Weights of a small GPT-style language model, trained from scratch on English Wikipedia: RMSNorm before each block.
Each number is 128 + 32 x the weight over its row's rms, rounded and kept within 0 to 255. Layers, rows and columns count from 0. Numbers have three digits each. The size before them is the row's rms in percent of the matrix's.

# layer 4 MLP up, 256x96, rms 0.283, rows 253-255, columns 0-95
103:153193120137110115207115154094134093098181107093063116161099151107105165087140110119096070139163143111136125077158160142140152103062139128115084169061138103185050100145109124167099126163108122151161109149097119141166107101118091082138091159083122157172121153138152110103163140094188116141
102:132167120104159075116114092104120182113190129128148184085146105075137115116138126116151123060111117142161143149070144129165184103151204111202075098097144152101119182139213155122141149117077139115093146160102143182139132127110102068168110127130181123131120098161158145136122091108140162087
102:071118086067097106123148100133150122112114085099097118086114186089095141134108110150143120203227138129113133166125121050100134113116096145179158178102102131152159157173129124153113139137083106120141069117108149145151161135169139143098094146135147179087134112096167193143199147124083108148
# layer 4 MLP down (transposed), 256x96, rms 0.284, rows 253-255, columns 0-95
100:126145142075163131115161123114071105126111095199125116112139188141127184093086107170140109102063117124094081156134093078118091081102073152134107168138087132174156149097096099167109127175060156152194169108173107152069120132130122105122153103173141077101130159147113132128116139134101065163
100:191117172128155146076173129120141083159155123088134099155081134162114079147134097153036115148114163119081148065140152096152128114130114168092177148078144115166134111154136116104138073131131125092114125124064110110151139110115123153089140109088026094108154129128113114150124132174108096217
105:080131103106099163140149115136171129110078116086125144155159123056122165082101170138117130102130103163152092105098121116124120111142142071135123134163128190159077117129060033144116156148125093171096085178080176136103138164132101127150163133069178111092101134138120145128134102205137176177
# layer 4 MLP gate, 256x96, rms 0.304, rows 254-255, columns 0-95
097:137128098193109180143111104155100167108132092150186170130155110154092144144139082106160094116123174131181047155179136174167137108155152097137150142068065131149109095101075132104123189115165160149161133126130162120158104168120133124133140084104098144161124107109124102136044163076166071127
108:097146202102156117134116112086113136164212120125220129120110086113147141121146123117118081096136087094081132089094132103142184150152152174126150098125143117130135114062125145135106147081123134148147089128059141047108113124095133146065096088106159126113140163120086107146162189157059129123